{
  "n_layer": 13,
  "d_model": 160,
  "n_head": 5,
  "n_kv_head": 5,
  "head_dim": 32,
  "d_mlp": 640,
  "vocab_size": 8192,
  "activation": "tanh_gelu",
  "norm": "layernorm",
  "norm_place": "pre",
  "norm_eps": 1e-06,
  "positions": "learned",
  "qk_norm": false,
  "attn_scale": 0.177,
  "bias": "all",
  "tie_embeddings": true,
  "parallel_block": false,
  "init": "trunc",
  "init_std_qkv": 0.0328,
  "init_std_o": 0.0,
  "init_std_up": 0.0328,
  "init_std_down": 0.0,
  "optimizer": "soap_variant",
  "lr": 0.00657,
  "beta1": 0.95,
  "beta2": 0.95,
  "weight_decay": 0.0,
  "lr_head": 0.00853,
  "grad_clip": 2.0,
  "warmup_steps": 200,
  "schedule": "wsd",
  "decay_fraction": 0.693,
  "decay_shape": "linear",
  "final_lr_fraction": 0.1,
  "batch_tokens": 65536,
  "seq_len": 2048,
  "doc_mask": true,
  "train_tokens": 179100000,
  "steps": 2733,
  "dataset": "wikipedia_en"
}
Each number is 128 + 32 x the weight over its row's rms, rounded and kept within 0 to 255. Layers, rows and columns count from 0. Numbers have three digits each. The size before them is the row's rms in percent of the matrix's.

# k: layer 3 attention key, 160x160, rms 0.166, rows 53-63, columns 0-159
# q: layer 3 attention query, 160x160, rms 0.19, rows 54-63, columns 0-159
# v: layer 3 attention value, 160x160, rms 0.226, rows 32-41, columns 0-159
# o: layer 3 attention output (transposed), 160x160, rms 0.216, rows 32-40, columns 0-159
k53 095:142116166110133061090151064148165164134113150119128160169161135089161119106098118147192084179023146147109110145159129096077109108173087136120096179117163086078130130166104097124145128145192109126074104109212117134155135132164117120118103118092183067079146116154101199113123128119152159118132130138154076107153149132105056163078141127057157198137109120168126122102110134120146131145086089137152132142165118155128084126104128153140133138129189140106180125177094145137106199162104151
q54 077:139125136118139107136133076116151155129128089123130113144145148117132154093085184127096117106169105124148134090136100107118100108136133157180111141131134037107187104162108135060185099219181096105145151150161122165131164186132123152096128145058110124157185109110137150143158128123121134070154128049100115110130163107115158124073085083153133150098172111064059168175134121077104178079145133091095129111126124157163132118093130127080096121166151146139147137152168118109201200166194117
k54 094:107178087100117116157145133192090141114083063127162189095122184095149143107140086139109115124115139166083124108095147129118111116140198097108137129150178092114143155163182136118090133160101141075140080109166126129145146110121090120125132138171120154100090107103083076129072059139144126175136155140184096138084115127136164175091130097129113090107083179211099141128084183093089148120178178101125125146102096088130144119152155144138138110124136108171030151146143166098075067082079110
q55 077:135145169192109069151120171161176059126135202168145094158193084124070100107157102140120116095095126161093131117149170170157151092173127185099109142147088123141183135130088182123211101162125114095109150147054134139108145131148137094108175114124143118106106117172109165123135131111149088087117109130156098120102085154132211069102140127065088115109135133085143129107096094166137121087105121218157118087136147151141189142144127096147125085151137136134145080127158087068148106115137092
k55 084:145081122174141088135062088167186159139113124084068136136110109154147157165173092076116089143115106123123124132129090084159161106153053133155123115125166186178158149087156164153132112075166080087139114145131132038128115060062090170090105126099083139103095136108134101135114047128156112154109165123113133101166199140144133095155112109143145179118104189162153140085124142097175108161165119110173125107138157152156109133096169102125176172107115106098137084136147125114078165090094151
q56 089:201125148150138099085097150106104092115102195167141133087096141146149094124133102169164140146123134179141098132088147146092059148163146108136119153092144136122138067137140052159176096058061103136143182139120127102157121113124144106138097179117198160177131168109097119139093108118126151134131201154103142169124141077120130139109156113187194098166119062113157093166198052105133134113120121120148156110150129108086166129090184182153138149119102128132135150118178054090129088130107104
k56 096:095069128145084196117188113098102121143168151156197145103108108165118134120123097148109116090149116117162058150180102083084119174108123110132145207180103177087142101129149131054115179112125162136093101137138149102097111159096084095090106136133135083147094154092164165110155116094164153168087081123121116159198118111106113163114150144153123163156144083154162077109168103129168199165197189138145139056184151161135175110086115123083151154113113131153136100145107133101156123126131134
q57 091:121171092098116145127136104080156161085183052107092217083167126114160120159101179106106141145146132123097161148103093125206099072145159139139137184099136032109174129145125077088142160109083119152111161109094131144178156161127110164138131171066127098121139173144165179148156185114150146076134181092141165093129180139119126084092090122123159079107134137100099161152182147170136124104121099131135096172113166094085105134178095133111133131146102101103070119116099116092097170142137097
k57 098:075148087137122131142144063153115067165145104094160063164185142162119102156136125164119120163136105108099142113078193164049122164133115149210162148142173185134114140084146115131151101103155185111145138140173101100123098130154180112177128128172130139138137047135098099134055122139117180152090149110117131062137097102087113140172103098187072111084112116143129136082027119107144136119137121116136125106120071129183176153115136135129127122126182126126092142138152143145124104095104193
q58 074:131147143158154055166146106145171134124148079136117152160151127071148140162153128102120111129116149123144162102136090141145116058109137056122127156163086152108159099140174193138122093091132110189102161121106112112178098122169121181136122147098109120060099138161088134106122175097176085089158084163184156157127101159156150178086136131079107085127132167122153116132117096151177134101187130215122154139088084151133138083106140139126179106184133185124172150161178083147146152046081148
k58 087:115148119114103089125144150111129161138119117088085093120200095156125134090084137163216115143127142089160086145083151103119108072166104175191155101096181134123136167185151173120135152149135149077109123151097105129150115156140078138057168152089139126156138128108091157162071130112119144100119135075059070143134112091063215120127139140046105180181122164171126150117124105146104111138129113083121091090152122150115083113187104112118088157123153113115101131116085148103178065113129082
q59 076:140187107135142127149169114216088117147181117110078164136092068136134137199109140169158192147127091147117090079037123176131123137148123087158080128124128136185041096193093124166122127121099132158103127093131194093139143134119125145137165150162114157128096088120118129094146114169078099117131107177109103162166138155162154136143160121059094174102172141135102126078123116143175154168141105195144082153132141122150164127145093074094123134120120103167123074168137175117121137080167130
k59 095:179126159124153145108104103068116153127088166070140172131130109116109146112134126115138133149187157055103201158126158121126126095081129162130179128157145101131119158147071113121089173157138136214122124138101158115100129128140182092144128160114036097113106123185143122164138117102152154068116087076120131122143103111118183131155074102163159137097109143098200167076117133123159081095066106121132135164139062146150074138098107131069134233125154106146144107138115130129134108162158186
q60 083:070116119126155153111128110060130150140127164083171128114123089096089152150095105114147192172182107130055159136113110164130092174162100168169106137136094129128051137076130129105089124110130118191167110121073109132154070115092061076088102155165116096131143134086139178121166155117100128149145133098151124093159161106064137160160120144147188111122145085154225141082137194139110085193095151101143167064107124122136112162137137182138073152113165128124093123105156156144108118151147115
k60 083:151118154201062126131133107148160133137159107171131118102136101122139099053141132073188119119124156127175086141204119149089124130118201167095116106065151090116092097156141097101146133089142202048096158172163151173100156146160172136191159116124131147113133139148125101156161129121168121118156098101152155169126121118112161082128093129164136152090094132130045082123107118154172142078117106156122088177154148164132113153049174128126118114087140137142135088147177104111169195131081137
q61 090:133115074112167132188159166121137160132150116133148208170165117119132057088129125116105150181153138139121090115092086119133129104092084135187124114062170093126148093175138129174143123168145115180138119103137121090181184068162118105135100096109059139108126136084128164156156114136155149082129093132171204118133133162117168109100123112132124104117147085141097122112112183095074165078158140123078171150135130101081145075145185130112084133079091131153186168125196088082096156120130076
k61 090:150147181157131163122135153058120080068086112087159122131145124158119127124093093138190190088165137079110158122125152107116072067174160194093088152092104095158135131155132088072184161125081146078144128111137075109103131168108135150167119139136142096139091139125107090162119105089168126134066108119132125180135144111114192201129128140146085203186101164156142101202145134153125107130114101137152094155138136142119137147105145142129096192094143072106124161142166188128063122174133124
q62 093:109076142158128203161151135102174154136088188136136159119134158105115066182115154071096045127089103190097105148128143122101137150096073125163100107123132178103116145137087065141159191134134120114099156095137123119147128078157094115145136148129155133166140106118121151111201134087140110084101098112117113120154069121123178129109152075123116165093145081189137099123226164041167127170132113136111153150158113116125120120154156117140106181094134140100199155105163149100120129088064105
k62 103:186158133141092162082183135094157128096150134145173122101170137118149143082153089133204157093163129099128076158119155161152098133152179133098128168175076169174147116109116123169155164119093120131129130124096157120079109115147191153150183125147117146094136144110141174136073177159173122165189113089126153145110103124172130122076119102170143128142088121038183076159092094130171110080136197078143095121131094140159118135144100178157112141075120114076140080145144065125084076102134127
q63 086:058120171053170103109082121143152155094146104098111155113127114092135122152069140152104197163086099070131141097151118131059119135120108153189154119119143139108091120193150182092079149157190124139127106113102120075162130147121165074175148099129140140056146142165087104147116151123077119122131150133109099097120146137122155086137067091124086099130132222118125165103138144118087101172120125083184115186077134123135072146108153170123131098171187100084082178136106141117155103120093123
k63 093:143148158139096091150141155137089157128123097119102114140176061138134152115162120066120114101134158173093157097136137138145118141185142076096118065124098103122110174155105192084076117084171158154158091145123044173163111143162135132074141094088090194163120125190113190144137117144142101137204143095081139066087145213130143113167110089136097089087172196158104125125134139093139133125157108125062131148099136153108163065171087118146148106109148161121119092154138118119169107133160115
v32 073:190115103104043154128104104114106090057183143118122102114114166184153150118134127147140150119156147083135159092087145165131097170141081133093147149121105133098147163126131145177114159120073157096122122094124134047065141143176113111117179128149167035086117156167140159135139111101166122151129151155197068165198122167144152152103149081175122045123177128099157101149183082149143115166082125154123145130090073140153064129109128182154123124102163115129156133163095129119126131118147105
o32 059:075165113120099154166079127162181151152157154158114083157148111085151125178175116049122104079148098161188037118133197126173194174111082135114078102134152175131145087077137119123149115108189091118153134143119151203139149133099170132128099138127094120108148152122122111107126126196090124148138149128090174128099148146178156112151103153124118173121044177069125098071118142132137138142137085112164140101110126111136129110164084123115176145113095083134176064107109112083106123114108088
v33 068:153151123156101156160162133146170122158107148079095152073129154108114077152103091149144083138119131074127133164140138106136085156094094121160176103166125173164188149139133120164098129098189148121161169162102151122167127108093107110101136143171119090017114148120178070109144109157085162166082123082077131142096122104134194130129143127138099109183191159162157145101155114113158211137079117069193130131108114134148154153105105085086146137127163147144124142217112123101131058119098121
o33 049:113099142099138116158155105102135102046155175132112102106180109189094212136121148112101155165104140129174151118097190117109165162116086108097173114127128165145121127106169153157097173144100104118075102132111132137047096128129157120155095130120130138156113101116124124162089135111154070083136096159078120106167122114102104118131172142131072145168084138139155194156074084183095068142135095117087126109179123155096108129151051066108135131153180170179072128060127140160084104124127169
v34 076:143149126130151197200125144158174080165109084111147113141163154102102103146145112145177104117125097114124137155068095106097168153100131131106045176174153109099107105100104174110073114120161048066133124178109102175167189149153079125186140126120102178122136127079159164160103113140157113088114131107127122094120090161080078153119186143118065121099187094083104129125140160143156073125101118108123130101089069093115148121150129137134128150088151158066129074071117130092152123110135077
o34 053:083149082099153121097101092132180123127118147157119169151173125193186103135101159121100074110144192125173133079123133125149112147123141106097173116120133137123078178166106081149124178141167160125092086078128174101126133142083157108087089110124175060109142113107168063080114140184082092149177085143155149093176116089112186137170134148135073116128069134173122101103116118136097147136159161133090139083195136141144143160096063158123065120094152179143110138082095162172094127124137169
v35 066:107131115134135107076115113123026131072153120134103196094157120121123116139127140145141105144093083163104155125135110107143149131123155133087115149112048141142107202124157103165137163090089091113095140114092119162179090136121140145103166125142087190137096089102058166178060166143141178062192178099139140084129108101108173148160147144131129087100086124108161101127107126140132134169140125126138120129112101144089092157149101088150143172080181119167176140106169051144051093122083162
o35 056:186120114165134126160104136144183110126078148124134159160155137147094062083121110122149101155165092118123103117093154085146110156103176050165116163173183085129145120210124135134115100126100155150135145149119107131092150107123139188142129125107112111097116158203095195135135139040143136166124152101092113111120165173125130156107162106093129136165140056196186137112138132113182115098074115115061110133177097138116175064168148157120187143124098087152150150153073160115093163156169137
v36 078:090132160089095102063157153125132160140106127128123104148081078161102112200197083111165114150133105172137116139180118079130132125136117168104137093186091118112120102123121128138088102102100064145171170116125138066132085116075157159183082110123154106076128149155189113110101157087156073127103142157121123180144139093132123118106148131193135143121117144186208147135124141094054132123102136157096167092127149130125127175101073084158138147103046086208130131111112168137129144071093144
o36 071:138087179146185133123126122095185094133161107084163157060125186080104192121071161158109160088114128083132136138122169159142115094110145158101130130082128118138123097083134163167068179150092154124087096150119135178133097118134149159134148135089091089143128124106107104138175125082119200172111126150131079121146103147102076116125136170156171089134156136110114130133169108114156097193149142162178107172086177137092093103174196150148113048130166089104094126173148151155115128208118078
v37 068:130118140164129133043103143030151150128113145069111136110140137127146128118065159148123091132144115128115123125143157090180104144110105106155131124142110110135118148087178086116102140131165163123083134190116149117120100106188143107159165138172136119208119113180131079069172110162115137134112092086110186127103046211165107153112154119205142159135091138142111168146082173164217127124075117124173113194147144144147066124118166137117166131145123113131127155105122129078093149142102076
o37 054:103146110110155110161096083128097166167124117109110096103134124177147103099226140151090122119090138118084144114106114154067116122144121114104177098175149159106153161122120115109178096112107113184144111102135111067115178176140147111142124120096181187050137165107147126094083169153134097100144147062170099177162151176089177109114159048073070105155122161103147115131138122103058127080075093121118134131116096109141135129117054096135127172106134168137132099140082086113131060081138111
v38 078:121111112072189153113109123173087115194141100164150106091073154101149165090097156153130123098071114127097113120059126143127187151111167095136135133115113147112198129132094148132148152163146100109112139110174133124118185118133102111177160163125075144167178106122104208107119113159114187144101131178137115112045111127121130150081124159173113077166146100079139124164084134123160141096177149123078105140053176103112108127063192148090076137133138145081173180137146162103138120153166093
o38 065:069134094139082140127111124134164165127118202225087114128172135129163141143112085127107120060195178076138087170154109144122124120111070174066155102149133105090105183113186161096137116123202119090125088088148130105140137198103143147131133096136111109088134122097189086084123130139129108127140072091132189111206162097170122155150111059128069120106064139127101179127148165119123128099152163075130154101130099116157155171157085102102123154134108130139126124080126130153106133115147121
v39 072:215086178102121126153145183097175134173077132099105120153114118173148104152143198142058127096147134129132055127192135155192150205138121126181133139121126115096156123133156071164128166091167087126122124074097124072155168132217165083123130118141078118110175123166131160126139131075123150125117109169121085077096146164149174184134199143169137113121141132116156153095103110082115125071103111135134074099135154120111119082058122145131107153131119153150089145115093132138100130156121137
o39 053:128157108159121084133113061189128090133223165130123111090131081163109148139127148128146124115171143124082132178102134111117168112154078182079115094146135174159138151049124149099167077156165132121143134124174195146118159117070155148126113132162141148107116110067163079162112122154127051141128070068091132159138107138097144092103160109095123123181073135073129117150114170196093142085168132084129130142128084107139130182091141084143143153125140090091184111119090124117117068074124107
v40 065:132103079093128114151145099116134095116116148099128082113140089127088133179133088102132163153132083104126167103124116193100098126067113191136110090175128120129165093068131107152180094130119092185123110168072104070144154187164101129113079129091099158140079094130135166164117121105111131115186123099087123111142141091126150189106106099186109108131118063155120089199093132193077140106148132092120095067038145136178125169167085108119101069103098154146102137116129100128182158161125118
o40 048:087168080111153168052100136130159127129138130136129158112170119098136151095065179177122135118111173126129032170092136143127100124130146141102132119076162117041162153125127156105059143153171140134131088111185150181111069174117149123120095159074116078178100123094128135125142158151112173130097112146161168076146147095090125165122148146144120097154137085102130141123159105142112136162153134107096204114204091140098103101135151145073138152159196070209136145127152135109133164161150104
v41 077:088097181199138095154079106161126167112148163084102162115181186171135156120096164153122105107106102117116140096181148167152147140104152108160135177153146140104116163094135104100149144020137131117127135133105136119097126086203124131131097154123141123118120104132134155085114072069157148133134095102108135176153091175135168201130148047099129163121164110111103143052159135164136139137096140091120140106155094100101144128116120093124089144065149124159141113108132067122034114207148089